python train.py --n_head=3 --init_std_o=0.00534 --train_tokens=190500000
Each number is 500 + 25 x the weight over its row's rms, rounded and kept within 0 to 999. Layers, rows and columns count from 0. Numbers have three digits each. The size before them is the row's rms in percent of the matrix's.

# v: layer 5 attention value, 192x192, rms 0.0702, rows 43-78, columns 64-127
# o: layer 5 attention output (transposed), 192x192, rms 0.0687, rows 43-78, columns 64-127
# q: layer 5 attention query, 192x192, rms 0.0684, rows 64-127, columns 64-127
# k: layer 5 attention key, 192x192, rms 0.068, rows 64-127, columns 64-127
v43 122:507483515531469537519520512495494533435468489479498481490528467538494492507524437525476518479473460502506485474555494504501499438546510511501463499511523504506501513484514485507501513472441503
o43 117:517512469485519464490474482486482505525544478519477521484469536495477516494499506538509488479500504489467556566463519502520500524438458507490503522519471502503511528494494542516484490515583496
v44 111:521499514541487528495483502487488552527527537499457482511543511470497502457491515503491467482496457501506533503521483546530479541521483503513513506514508534493488492479521514494493494502474489
o44 117:503497487469492464513545519474512484478495558484561475465479463548510522509486492532497524494485523500482481511474485474499494493481491531480513500502506470498465503494522486474507495463537495
v45 108:497502491481531490458488488500482475510518515506482501477510467543472504551511515458544475484507507515493534515518511490504529538451445497529507522529474550530470497486535483478518508453532504
o45 107:479510534490519507514536511492511501490474493492511532531485511475518518478479500519461494484498488488530446479492507492512521505567563509495560474444518483475508459529468505518507492467437523
v46 106:511483532482506491468505496501505489502512520499534474508504493520486510485540509507520484442553500513455491521512500483516561551459475495469523530481465534491498496480488454513500478518546511
o46 104:504532466519501501507511512465532524485476511482460531510480542477490567533454504487483526538489481496596485446470526498490498490526501502490487464500501484493484471532483514494515498470416510
v47 109:527497540487481499525514496477562506523461505560505464526491514503548509542527494513455511500526529487512476510484517507483443496520476506482532520484525440445530491461491488508477518545512471
o47 104:510461470541504533456486487552477521491493535463473512507509497505487493487488493528537517503478506495483571491491503487488503497493541510487457464530538521537487521488538530499510486507564472
v48 101:511491475508477518494512486516504518470454471456443534527483514491495456496456496475452534529518488504489514502505504506525496464477581534493528464491485507462497505505480494492517506459531492
o48 095:511504550476490538524500495487475505524590516510512509458528487522489504489542493538516528502478481509508518491498491510519516535502445497482482545536529482554482539489474497482473531542477506
v49 118:480498484519522502449486489515483454534530539506488530495484458517466488520495535473558481484518478502477525494524484490512552535485456510512514508498472519527485481493518496468510509451559525
o49 118:488511543474522502516541511455520510495469500482502501524496547489498522491487482528458499495488533496546458509463524476511498496549557472518553495485505480495483471527474475537481488466399521
v50 108:513517461519522540476480489517481497458480507452472480527491475456495494485460469491504495501505455504497536481494486489527544505495564504531486452507470545473494500493501488477504498475448542
o50 112:473495520476464514538524509491493523523568493536533509470512500530500527494544516492511515521483530489496459506486492531499501520489443516500504558529494476534507512517510489470507547492517517
v51 105:488530472515514512481474515535462518495545549481455489456511495478476471521471544484563467483510443529511514494468488513457550513508465485514486515502504520505471500504523502485499505492490522
o51 102:496499510484513474500528507437503464515470475493530494513500524531497478512512497512456507484508555491528493529549501451528488486478510489532534492500461488495507488525477482515490485466457495
v52 107:508477512513510528449486493503488475481517524472481476485499475502501508500511494506523473466518457493475521510536503451524545469473494489520536527502478558537479511485508463477494510486508521
o52 108:473541506487489480521529508483505514479490522487506550505488542483469562509515537502477535497494495508541480479457514500525511538507486499497537501477480478473483488511483526507503490488466504
v53 117:483508510452502505539486513506520483452501519528525492488522475473493502506515497513512496493485488504532496511495489515446466482516407446527479479535499476537513523472520495487485496576433510
o53 116:494476493511503516495481487539509499496466436529496482514486493516521508488501490476514502485524492490432509514518492517484492486478543561510486472483500535481522479490539525476538475453587482
v54 112:530518520500506525460512508478521520461531520512469468516528469540511544483536503489491483484493498493502516526526504466536470466482470441464558503514512560499497511486504477494496473492500499
o54 108:492510507507503493516496489509504518490471519479508533501465518495478516515482499533491540504495481501513481493460507486526508537513499546456480485490519496488475485499508518498537473513511517
v55 095:492514512498520498500483521489529518556420517503511514509515541504496484501518489523453518468464490509483505490539526480483516506511574500497466488480469503473513478498484495508486498476482488
o55 092:538507489513465479477501542501512510499548493496493495501507436527525541517476505474537496506519535527512497497482477532482497514468479515467496504519526455506532511514513479488476518562507502
v56 118:495512515484501474533501506492484464498476479513524534511458504541501481516512510492496503556460571480524511479492489505518446500515479511492445497510497473504506483528480534486497501495507452
o56 113:482502503522509527481489492551533511530515470492480478491510465470508491465459470485500494476521493514453470507523480522499491489507553487521504513497521505505501509486518479514501522532508508
v57 118:501484448509517519497472520511488489531512549492562494466525467486482482476525465560548479465563459518467492510519494500481559557486482481491468491516469530526482523513505474510469487529551537
o57 115:490488512490497501529514491494519516470524504510451515553465570516492522515473503471488500534470517498547480466487518499495503479506471532525512495487499494468503493506489509510494489427409510
v58 114:504502485457525459515513502498534478532510534551535468510496497511512489509513518507481514471502472506496463520497501513472517513475528520531491488464485479463503481488471476475495531518484541
o58 113:506504475526512517487494499487490517496472442523471503526519473495511485534493489482538484526526559495525552494493534504465507461486504490492490476528484496533540514509523519492521485498512483
v59 104:521486529490481491519531468474513528490505456494505484526498545462546513468493483513440528515496490486495492478488492507520434485540562535469504532474534455500507518519476483539500494538465469
o59 101:502500466524479507485477502536486494503481536499506493450510471496480488498538518485521506520504466501481541493501487499498490509461446480513452500523477520497504534468513529485497512532585480
v60 123:503498507486507517489467511498488542477548540492456464503519473488485505490487508492523471481541464517492526512485515483492517481504445441496527526526508552525497525478497475492489463543494529
o60 118:497512492474508484510515488506504458459439484487522522500463566531489531516516527512464533496497504471542479485502483501508511548481516565504520491477492491482468499517514509511513478455489493
v61 111:504499506519480495467536518476506478540469501539482490490523492435484521491528497480532468505489525469466541513550510478474524502449470469505534476518474511516504478499522523482519504446552491
o61 112:501491531496530534515491489552502517469524548483481541544480534523502490506499477495476510470498495533519464459483494509501520535549543510466516522502528492486496472492476484526476502479443507
v62 103:486487475487499528451457527535466480519543531441520505484486466478452455509504539479549466503496498518463503494459488498486528546476484520491472519475498537516490532513499494483486493517543521
o62 103:488529530464500483520533506456528504499488465503497509524505541514499533500492516469456523467506490473548454486538515502501490481518510495551525487502490471508494473521474478490485541485420510
v63 105:507516547471482448510539476494505489524505472517481488482491548483525519495465494517481507519500522506516491508504534517497462493519501517446500525485532455475503493518480508523496526479526474
o63 106:506464460562507526462476505523494478516479526463500481519523474481489440510531513507499483528499497496491525494516504452497485493512538428536484478500494521474516503502500493534471480557504480
q64 116:483479523557488515495507498484478534500511484500482447520472535501497505500494493494495514460505483500549471484485543458531511507488472478542485541441565509506521447491528505493497510445451498
k64 106:504495565525499475507533495493467487502466518505456511494504534466487537488499461512491475487526486490507501510462498445481535469472498492538525472532535483540459481496515513451481465497536515
q65 116:490503500487533474514481536532522500504522483526537516490512446509529492535507449501503466516522563523496504493520524510504513449497481481504446482526456505511510477487482490479499535493466473
k65 109:506491530443525501541483530515502515511487525573506481456497488518522474527493449504518508524465548501485443486504508483472482478518510499481497475464446513484532512517483482496525516480475485
q66 122:485521510536488522470490484488460496487501496493464515480483514480477529486484504516477476519475481484497521513524537434480507505499495477507517564472472507512500478478526480548509469496526507
k66 118:500481525538432507486538494495469489490470507492476488467485548508455533499492517538491477497498510509505487498458528480492518479466514462537531551504509493480501508502501519516457514480543512
q67 109:518494510537501488491505538482497515503509523523540485494518520540522475502462522517473493470527506486473509545453462563504498473495454474462509490517486493526489527504469501485485465536514459
k67 098:516502489488476495487472493472596530517497470534498481558520514494518529510529508508516518494514495517512522491508485538496456534534475520419526495495462511459571509474498469538517480483461490
q68 126:499503501445523505514519512560522477471488552458470485514480501490483539496504480528507501480481549499512540492529490495497491505526532532513493492542509556546496502500494498474513518500536484
k68 120:497482483470522486490500538540482468517531513465499523512449512500489513492516532489507530528499515451491457478545520533514535516525550543503476473508515513510496530509477529506515486499531507
q69 111:500475495460514523528481491542512485443512535465498520536489524542509503504561495518534507491498526505503532471497502512478501500530556525520465457513514525526495485521500529517497498496503489
k69 107:517474486449548490496488507505513497485512510489486534521489472479505470498506539483484536532521486477482484492508522531505527533518514526523472463495529516502479456541467522497505464514446487
q70 126:494525482524519513495499489499510472478517511469546455477496486462501524510486485504494539460512517512526525512430469526544517495526466480517453472489533501494473507489500484492508501488480488
k70 122:475509495504552486499506517498537505503500528486547505501494496475494528512520524465507515502502502528479508456501501473495500488527456458458458452517488548557529513473521482481544490472495512
q71 126:499488500489519469535524499500502508505499438500495475474528474513489490522514474486525490477496504501523512496492473532529500498455438514521456467525521498520484516507494515462494515500453504
k71 115:454527476479517457560462532499532516515496530542493483486522503495535480524505480496550456539489490497508493478533475512489482508524457519442505448531486530519540530480519512464545495495480502
q72 113:452505493510483470525533525495501507500485520500478513521520481488484519485505458495508498517480475539516440463505537459472472487486512540506517528468493475489528451510574521473494529514510526
k72 099:447507531527531488490535499543427477509501511517507536474476469503495520498455495526488488518480491490499481522517492492490521479482538462577487508500513470513466445526497541461522479489545556
q73 118:487527522556486501507493486508521493444500448524548504523517519527503524457458468513495568478508491519521508540443518501520505465505472478506424489477545487488518466493521509494520466443489489
k73 115:474501529510541493506507492475564474512500512527505488526460485457514494522498484494512459483514483529509469479509495457495475496535457487506509448485530505533542488497520502491520469472490507
q74 120:527501466489533470496486495511517482510477501502529481487520460531534500520472512515495506509505514502491519515497424571498496480523507496491487445541502513508482510482515501488517507500531516
k74 104:469523465467511503504478512499564538500497501502545505536523503506535491494518508500517525469495495493476498492491483511491442510529486520412485482482458499489542524473525490517521522513449488
q75 109:542514515519501514487530492513510480507481493526487481480492513523536518501456495523496472496487534482506557510511471523506511470520481440497498486550489502521468511456475474532484475485519486
k75 102:537496493510462535494484500482562549480507483518495466514531526502527498487506499525521488478481496506465487466474486492493457508512481514442512495468480509469530550479479494550496524496473481
q76 124:498527547494500510462469496489509528515538531495515491493491544501483525454481519509497522499498474509489477540478524407528494464493456454497479527493520503518504483494492480515510453478525480
k76 118:533463532541509504482508500513506513510500513518543487512472522484513557507522469540484532441544496526519520534519501492516512494506479466506495512503516479496527486506513446476466504464502528
q77 126:487506479577496533478504505484500502503521498573507466481488520459520512509462478485480491523507459519509501485486524492529498471472471459494494539460526488470515476477512482496495463486466499
k77 114:480525546559496555491514476423507468492484475515542517484488502505484501473515467493467469448505488517484500536500517459514503490472447468545515505514533490515506497473547497521489484486521527
q78 117:521520482529519457486506507535513503517503488535531543501509501493509491496494522501422485526499482496470489502461465571500490504541504510489523478508447474490479526505485471493491484528538509
k78 105:511507437487474528518491472512567480497489496513499496531516491500511492481500538487511528481508491514483509507505505519496441498515514475446514506448455509467537487495515533522522516496476488
q79 115:497494453513478503496521505491490525492498480475514471472548474485509533527494518476506538482517486529491545491458455532483529506523474493475491500485550465486486539516516501496486505534507501
k79 107:475513432471492493511491517479518525465544483455503484481493512490475495497494539533514487460480481510507517527500466550513472516495466486483473515486487541539500540498551484494507492527495497
q80 108:535523508531491506453525497482496510507491502533511514468487527536524504481473533509479499492503479503480557541480466529517507479509463450453525511517468493496465529488451480526485449520529475
k80 100:545500465498450518482483502473577554479485478490525489517510530484525497494529514530504499449501508527488514498490474520491458517490459491442518510453464495459521531473505460533499496509473472
q81 094:484493481510495466510499510503504537490479467537513479542523502500497512490545448440477492520507488505501460432453516465484514494467495532530494480451509498476528497517525517480493545526461492
k81 086:487535528551548453529533504545434475541501485521489507479498459486510528524467477501499482538507480490507483531484533506483545468489526468535507518526520497539471486492504547489527483461553547
q82 119:472507469463517543501496459508466492488525510450457486486501522468472489496525508498515526511491470508512486476528532431519510525474519519525472529473504457513481484527514519519496491487482516
k82 118:477492490503486500512519497538456502478502510485497507450476489510492489485493544488515472489504476499501472478504492476501548496468502489572475516531544499530456501514543479450448503524526512
q83 112:489502483515487501485488476488476478505483510518498503492480539533465516474458536525512490547507421497501530540480496452484496504497464524474510510496492540542499540483505527484518446508586523
k83 107:477480474567498490457503466508504468512462480493489511520492525478505481503523547535500511486517483480532527498517508514498486499503497517513525528492525470476531485477499543577489476468526484
q84 130:453498503487480494510473521472515517489523510470482493536499499479470506504523490504501515480510478531495470474512556459487499504489513530524500539447534482486531477518541548481501497510494501
k84 115:485500523510532491508530507522419441500514495476484536487460489506477485513492489485482513529519490477526487505543527467495560471499529493584502512532528487535460459514502535475481495481546535
q85 128:480509522503514512526468531506493493487492528487479510497455512497487539490513522512545512501499490494518487510503528434528471496493505501513476542484511533515510457504527514492512455466526488
k85 123:479494540524512489457516502486469478507473495487513509532447510507507485468504541519447497460527497511490479505496536505503522510505490532558508497495583470493508481544483515470495470526512544
q86 125:481462526495519507510445481511510505501527518552572516526517510517514486498516471502517500533498526506506470493521542481467500467504492508505466483493492476518535467502524498497504509478466502
k86 119:499493560457540523506508515498471488478515493546485517500471499513521462517500449490491516510502514515497459525538494479501499470536520459529492499484483486502491461532457500501492481506477513
q87 122:515497501477512461523521496476499512513481434500557518471534460534504490480509485484513501465537509508483479523466455557506520481472455506467499450532492465482493519525502500477505520503485489
k87 109:505532480454517428555455500499557552509495517548496465515520487507526481547483513522532476507499499518520499500487477528463455500507465507447490474508442534509554508481530471497543503517467479
q88 117:524517501476494489518524501475525482486475478523472491487503493513488464507514500477505464512492501489480516526480473538486487497461500491486526452518488494463508545502498533478515561503503523
k88 106:510527496530509496523494505492488502517520491473540498506532470513530452522476448488513508562453498503509535467530540504509488478501504495486530514504484499476505545481461489555509512482528467
q89 131:443491514493502520508474501495495502493528483488483527519498487473483508482521463479501500518496497526501439460525562454489487478500524543527490545449528480490522454533539532491503528478473511
k89 113:461484534512535509504517503524414460497507510501510535469466480499480493510469484498505502514513509504490476528528526462489545483486531462570486514526527486538440453544499522472496485479506548
q90 115:503467515516472525494474487458490547468489493467484493512550528481496517477504529513506518477554467488515506524469499480500526483516501475509502504496558476495496536518487515557461465504486467
k90 105:522502467522472513471481509454534516470534495470473477519512511495505492470520546496490503433568478510495538533512497526510536523482465480516501520514526495507492504488505476465482468522447515
q91 109:498520482513548464530507503530494455491491523555513502456452489507483516505503514506472470534493499513490508479499490480518489508490501465516515499504406549509517467473524475462520486501501506
k91 102:497511528535512497496544487509483451511457485522528511507489478501543508503484470491468493535431524493517468493503526482511456477483511511504471489486519505491526499492479536491489518467553484
q92 129:525508511506501465488534507513529525521479489508517497524515516555520509466495493473494470467493534490515505530472471549522515465498485488466521480547497520477495527466455481482473515505508481
k92 117:571490506484484488499487498517556547519499512496480465518529504475523547526489477507517505516507512483483520491471471498481443506506485514425529468465469494483520521480499468515545518491470491
q93 115:514505515483495492503517512479494516509497515532500481488503517503466506512454505489493494459499530490488506493492500570514509511475493475502560491507510502512507536490492489476496489529478496
k93 113:495509508526503481493522494483514487499520503482504523529484533534478540508511515450491492543494522496507491502512500501482492495479496541450500497513450514507514546455498511526515516463521490
q94 131:493517535523507466463494479491498521545516483543571484489533495518519517487465524497473536515508501531484438512463484490501499478516455477484486491489513435482500461513522507499526482485506494
k94 124:490504507527510516521502485524523552480486504549514489517513503502528526521496478555505489460483501534517503536474475472480451459513479444462503507468461479491544458494507447475497525494502505
q95 120:494515517507513549469486473516485468499515536508478527500470527489489531469474536528498541539470473487498509493499499470502492500538555472507530519488517481485501486497530486520534486475546517
k95 111:470500499581493552455531453513503499489507502465547497529498496474501515441491517498457513449537476505492492522463517453534488482510492497519480541493533483531457451507518514515464519494510500
q96 128:474504505496544525506459519538487475501507511512468540471451476498490486514508483495524462558465539482506485472524519461509472504487527513530479497488464538533507476508529503482536496457493508
k96 124:428493542502533531505485502471479469510476511541513564478485497500506481456511520470480491514492507490491448492529538493514509476514506513535487501499522487485523466535503572494515482455484504
q97 112:498520525511512496553483525507511511489518489514471453500488493504492490487502449447553495501467514509519480486484523485524481490458503471543473498488536514467516467512500492496522542469492497
k97 103:475514531554560454520509520494490461550492511520524531474478487508514485474470463514500466518503504499479472519469547492508531498497493481542497479523552482527478511512493517463537480459534545
q98 109:515509502515497453525538537474513529547481456526509485538516508527503462474540481472504466495524488501499472495479522519503508505439461498513507494501473525456527512497464518456467552508460492
k98 100:544510535527516451531493469515472495550481522549480462488516505480519531534490430503506464572503525448554520486495518498474499504494492497493549485506493463519506480503489484500528476480524509
q99 130:480485488474499461525459479468491538475509462505549481470542491553480483505492470481513496506497525509507522514497469491502513480443447458531457485512493506512510498520540522467527507479471498
k99 125:482533543472538442546483513480512500505492537528494512467538472495531479534487467504507464499479536478525476494489484476488488466495461488513505482544506529509528503468490525459516474461505508
q100 121:505486474461503453511509475486514517534464482463509479498540476524518494510494472484523490468514557531493525480473476548483517478488494537490494431547505496510494520503505520491505526499446501
k100 111:479514498458503444544472527509524526496504494515464503499511489508510503545508499504558477550478508472502478462512446516478492507497501545459488464493477545523519518475499503500540505517453490
q101 117:541486459505520515503470461526469472469481517485521515468493490503526498495495510529517521513488490489487518539515441508516501508519503504462453465553476499547434508501465482529496460485515497
k101 106:504493472476459515486462521480575544476504490511487468514515505505513460500527534517524492451503501520479503480483458514507438536524475504434496499459483522488555527485501466509508509550456471
q102 122:546482517537457496516528533511527526484490510499494473548477551485518493487515523524477503472523471477503537512481533535495504544513521470506524504501525496480516561474425499513474493544518494
k102 117:590491486537467529466500495485510469524520471472466420561496535489495520476537478471511522524540486486521535483468526548541503520514507543472528496499493496482481547458474488548471500490504483
q103 114:505491530482496523486448465499474507465500530484457495522520545515475513475513546532492480537469433490498490501512514454486516503500495508501505515473505512509491510501494537513485508490505521
k103 110:525471493532483523493518495488455490505509503453500533534496514488465504460518503486477517464536494470511553525516521523527537487505511479546549534536552462499468472511501494495461489489502495
q104 110:502507537493519480505506525489519494499448540519474498527527522544499517466521471496518452491517557505504492496530527449470468441456484511456472495535443552528503493467511521471503480472469488
k104 104:486499578488501504456504530491484518495519468549494501509451490495504520563510460521512469553467536509516479478547497508495501493476489550518504475486521482517546529488476493512525487493494507
q105 120:527510462486554474483466457493507494484500478499521515508499533538494491504534508502437477511480470505498479478442496539506503516500497530521490442492459524482499504513514496524494531483479496
k105 112:527520504489514493518523494494535468464464537481549567492525462490516520508499501460486547515510545493467534500478534478492485480471532446488491492500518507489480476498537512498533495476486485
q106 117:527487518468481522522493506491510529488515524473464502484501520458486495471521467461548482484503509477503546498519522492485499504463564502503551514543538481480516539497457482544467489562512479
k106 112:552508495519478533469508523488476474490566455460498472507499477532479478491479515486529521522524494524484480494527505543537531519489482506512462503506527542502460554466436488538489502500492513
q107 130:506514477457520455538507510520511523491481503485521530493497502536500486520519490503473474534479563470524501473500469521497498503524528547513479452538437537508490514529468511479513542507486504
k107 120:512512491449499481564468508542485477533517505497454512524532454460506527519498520476506498553484522460488489454507492524485479489512531532457513479483480513478516509511496543489539496495465484
q108 124:483494518579448519475495507464477508471523453506517514521496524484509495472507527526486508500526442482499503552494539449504511504511487483497498559458505478504514486532497495524470462501523492
k108 121:535481513520462501458501458467509505501463499493466481482505531478465509480484509555472488445530471539504545518466527494505499515504476425525535512502525470471483469525491472498458474506510519
q109 121:545493476544502509511525507504520461496475501525506490511496484498537500519468529546491511483490487468499564551498463577502486522529499476454526480533478517496502550483477490486501491542546497
k109 109:523502453512454513473481497477577540493498486491507474529513511500522497491531525505499506501499486508480513489483475526502456530531501536442512503455464523467546535464476485548515505524496475
q110 093:476484476479498471499486514478500507478516507541524525506486528494473459508539513488470505514509483500478449440482537469494506503474514510541536484448496464473533478528525523495494529527451510
k110 091:459532539563533469520541490522435452537494522517502524495521477514486505521498481457481512529513479472528529496485524502489539464494532486552507517540504477500484475504503534462504481481548508
q111 117:494502443473553463513491523545489513528505497486534521466521441502481498518514503500493503499494541518522482508474443470502499501506498516495463497525446542505473497508510461483547548494518495
k111 115:495512486437528496523480524509499496502521501501518505472525456473527520493476517517516514477458548515473528488497464504487472498492509481495451495470501502478540512547570500471534517521487481
q112 115:503473501403514483538494510529503486505485536436473511473476481488484510515532495522538494504498542488510515478564502490487501518505528543517465492557469533538491501502499497470491509508491484
k112 109:494482475437529509530497545566468501490517502476468491493478480519510493518494520480520520533480544466492451452555479514496528490508547571503451474506501543479492525518473517491490524537494496
q113 117:524495483500493452517518511473524506519455510516536467514534499503518467503518484515459479469530509505487505524460494553496507493470468493476531453525459489489522527501485515485491514540484492
k113 111:522537532504513463522509496521524486526493485520512461524514498503514531566494459492526507559478522484522542475477475528498487495511510512480506494491463519509529549446464476536542505461516498
q114 111:434498479510506505525486496508471466509491481490469527497486476490472490500523500495537484538458481498523480449532525458499476520491496549525473495469472493513493473508553539469521540465500553
k114 103:397522489548511474506504487508437498539464498531471521474474475499479476479475536504503456534476477488519494505495504513494531508522538487533525517529526478515512461543518545454495488526519506
q115 135:479495528467531500504468517532495496506507516505487519505446534505493527501514509520531500503493535475517491494550535443522492512495495474537471533476502535524499453499523495490502455449471480
k115 131:505468533501504517500501526518489496495477527529471507494488506504536502476528480497457502477534527495476447488509515446512542491487519546515503476519521482487517474530470549461474479499504524
q116 118:507498526468503457504489502489511536529508452510545498514523459529528470516519478471483471483499556509485474502501479512497497477508495493516464463516466489486505483528493503492503551466483477
k116 115:523496501462541471545460507502524533534500513547484516494535492499533512516494457510517485527481529498477500492464507501474469465492507475496503491508457492475523518531509459470535507484448501
q117 111:523501492481528497481486450488499504520497465492527494461519483542530488464455494480505503471488514515501495534482437529539513485512458493500489465540523501521455483512492488505504497469506487
k117 100:506517470485497468523478503496591552489481511523495474518540495483521511522503527532505470482510482501481512486472456498481450510516443489446517487476475503485551529476513476481542497512445491
q118 104:515493503514533511509518493528478477513460479509514550463482490519537490500470526521502491539484507504493498508524449523517482491513488496487483469552470504508470505506509491514482477489505495
k118 095:501495486469483514480455488476565541481475497533504475516540507512501470502507539508497513487473505500476514476488475503514443521510481510447528507457466500479545498507508507518528502548453480
q119 130:480481512512513546488506518515491477517496513500452551501456512492481508532480538528493489517462533482505537479544534479516488538524539472532515548496483527521505479472520470545509467449504498
k119 121:493465537512454539461500483449486477491473507494486515487519541512487502434531520460432500489503493500473458479493515477510515516477533540513509512501518498480473499534458567495453499520494488
q120 102:540509480500543495503524481536479472531479497514497497451509497523515506501468515503501492547496532493508537531509437539511504486500481487463510471572473530517452511475507468501493480503511485
k120 098:502500471480466510511480505478565562469500487521518490516541498487529491520499522533515504464481520508487508471491458510504427523503484515426499505452482523485549526484505496533516520542467479
q121 120:495502501454531483530470499506526501521492510476530506507496491494468493524496494501491485517463507498500486467512496510489499528522523538519489469513470523479496513507492489467514530490461523
k121 114:487505506453517490519514516494462446507518507487490544540471489515488520487517514456479516510503538463517501473514510520522518480497531491484490500495505505518476505526538507468505522514480490
q122 119:469520538509482513468487501497495526499516521509508506550485530487469517513491508517474499493471487530494468490505549449482480500531514517520520541443489499499542454497539518495531514462509523
k122 104:497493551532528500493547494504442438514479501499505552477477496486470543487479466490461495509509501489502507535511537458490526488477547458563533526506505476514470475542487521492479486454538514
q123 117:540481525509478493483502542478525500506500527485483495526526530485518481496510520536473527475529503479480526536527508569483515503504551501493532486523501473489513563490451485517456477547525498
k123 114:555484470507461536467489484488516524483551471482491465550532513520487499481531500464504523486548489509512519495526500543515503519531510527448486499499472502494493527480452477539486528481490486
q124 112:473503534466511533524456507510482491510503508460499510495479489478481500468511490523539513494479537506512474486529508425499496488516511510530466508520505505508489478541509503515510492443488498
k124 110:502469528457506494505456515508496493489505515487494519498494501493478484488497529524489482464532533513478508494516481468510533515510507505538500485525543495496493477558498490452472484523477497
q125 133:487502538481525481488533519547509507509510554532485502514477522478498541488481492517495524497501539499503458504530494477504489492497501510505487506518518523544512471463518494461533477506512487
k125 129:468473495523513518499521519557481532527503483528482472553473505517513549511502462507512516498496510482526428522528479503493518483498523551485483498486481476479525490506472511515516501498529504
q126 135:494505511522509492503490489525502475507482462543561476483547449535507507512463467504516546488494519534510504519487475553497487455529467473493458437512531463520515471486508518477533508477526492
k126 128:444511496494559505512483506489540541500509497553543493491491502530545455486493502520518490513472496532490464509491480483485463459545484483456479467469450497506539510496464482514515516486482487
q127 122:561516476512536507519508497525492477489477521507518499474481504497533497497494505520500508506495519467497552545477435539504496489504506457471501436563476503512446520484462464512488487503511496
k127 110:531503466487471518497483492469580545498496490516509452517527502492520501500540524509512493481495501520471515480467481536497444528521474520418491496476480520458558537487500463533504517518469460
v64 093:504496565496506539503484506465508540507507539446521462513495544476508486485498462496489498526495513526501504487515516475513527463477561530491551520500517508468493511504492496517466495478461478
o64 097:524464457534468473482533486509433494483478499514503554492528474506523511537497497507521466491493501478506499535547508492493488540478466523499499464502499455532492509491490508484512500526527518
v65 093:490485525524533510496495502476471492455502492487557508454509429502470485557535477496514475514499473491490522513500478509495498492494506512488446507472488536565503481492517500538470503510499501
o65 097:498483501503494513465483482481532479489516510531463502500466552509527466504476531506527500472513489519469507530549540480497474486531481479487501458486470511499510477483520479494485492506504534
v66 084:495511549494530512508480496461493512468528470535502508483491438466497494525544510498496525538503546554492518494509483479489516517498456514506460506483537476519516499514490478499492499525474525
o66 083:507515489506495488458468462481498502506465502522490523466469546461489504507464507513468478470486482505484506509500532528493449443512526493453498447497466509492506501468498469474496520504548525
v67 086:510516473539511503493499481464534488497534496495518533497452422499496483504457502501533438468518477498485481485479520480522485499527471477505565520480537532530504455466478487516519497499530506
o67 091:519519532468540479463476512474526454503497501504478478558519505513483513549498509519507563493509482511519505542494491463482499497516508527486447530516526506483470524497518496496530484510487511
v68 087:497489486512485524475462527493503509504497534516482510449475542513468457482464463519476504540452512547534539496518482473495483467561471444499481532489485535521489509470567519504516489460492500
o68 090:490475459513501481518505556509527537487510483481470512513484504486495497493551519497490493442496501467512517500486465499498500511481509501504500478522496477527537481543433507478505508526490527
v69 102:509482519511496508504491508503474444502493512490505491496507501493498481518476502487515448487525499515520512461529484515515523527550478462508469470525502525556491518492482503490510466422517493
o69 104:483474471494494520525476528562501499514507461511512486542449491507448483451517530497499538516512503452474503502517481490500529561498510458524515554472515521459541503526508555483466484499481480
v70 102:507512561489481458529499495514523492509484539474472461529471560487502542477488524440506432474526526501518490488491499475535524486425512527527538502518501473482493507496484492467529504479514502
o70 106:508492477509519533499505518523460431523477479483545487514532459513496518504499464499504501519494463465492438496488468500519517518501499500512491528500577486474494518513478535502494488488478493
v71 086:507519511519508468500519495463503559469526502490505509521551515513498549488502486459499463507496484504488489499507495480516498485466543508501530501496494476454471454486529487509474509476474480
o71 087:513524506533512535505535492502492429484475489484455492510491503465528449550519475504508490507513508456508504514530495507514468528506496502483453469491493479515477512504492496490517493520542543
v72 087:487512522492477516573501484553525518512459511507507441526499484552522566549525464545535503511550495485484482489481523476508516506440460512482479485520520493480508510486481501469515462488526509
o72 089:505477539497461472497514474489437477526489511495505500488487484493497514477466511496518450493481513517503491498471546515542528485494529522519533510500513510513505529497523481531495546472457493
v73 073:478451491469453514468475489491522483533474522502477511524462493560476507540499491533498517504484507533501519509531455509499496535506491535528469475519517515490502540500509538489540516468462518
o73 075:495487506500516534506548524524477501499489489533573522464522479471539535437489501482517483484489558463483479471438532558537524472495536480507566498468494516502516469500496485522479513498529492
v74 093:508487500480492506494521502499498486461542464487506536515498496510486539507512521530571493519499522487501474473497505513499504539520500446493485499491532498500501502487497470513505478494483511
o74 094:512513553491482509523492454502565471496482472531484472546461481501487513486485552457491508519482478478437503480541505513494499518498501504504470505490460524472495514505532522479494520497536482
v75 088:500514522513509487495490477519489433509531475511510509510460478445484467449495467474452520507516539471498506478501480523514504559518502507519539508460498459463517488513506516514537491501506512
o75 088:536514491478516508509468510467542516488481523517491462489512512494446490504521507457513536486508529481519482503497475508443526478505486478526496563531543475502458485546489486495498498509515492
v76 088:500540561493504480499498495467526538488510489453485544539512525533510573467543445460467490512465500503504523517478515471528484486471533492501544523487518489417483485481516477510459474487516497
o76 087:528500479508495502526520499519483432509474490522499481518500461484506479529497466494523504490512518472532450505504502481502531525475472560511486472515529491548472508490480491489516521510485507
v77 098:494508579476478488547527492489510491476512487487467519531498450529513507536500521471490546521516514495459485508521509469515500494425527524495476475505498505472510496505481501496512489515492502
o77 101:515545540523513497492499457500492435507482451526486476493512533477493533497493481536518461489485481480470457515534497529516489487514473530508500538488506519491477539464518457520505515488515531
v78 085:508495513507477500516433486522494508529510500469532416495446525491489468501450515530454519538482460494508475505473508511528471480517547507495521498493464526480499506511486516508502485467485499
o78 081:508473463535515489492541529475466504464453496505490523497530513544530525474526519474527485468518502457526496477543505505485506527466468484531493516498531447527515486505503500469488496525527504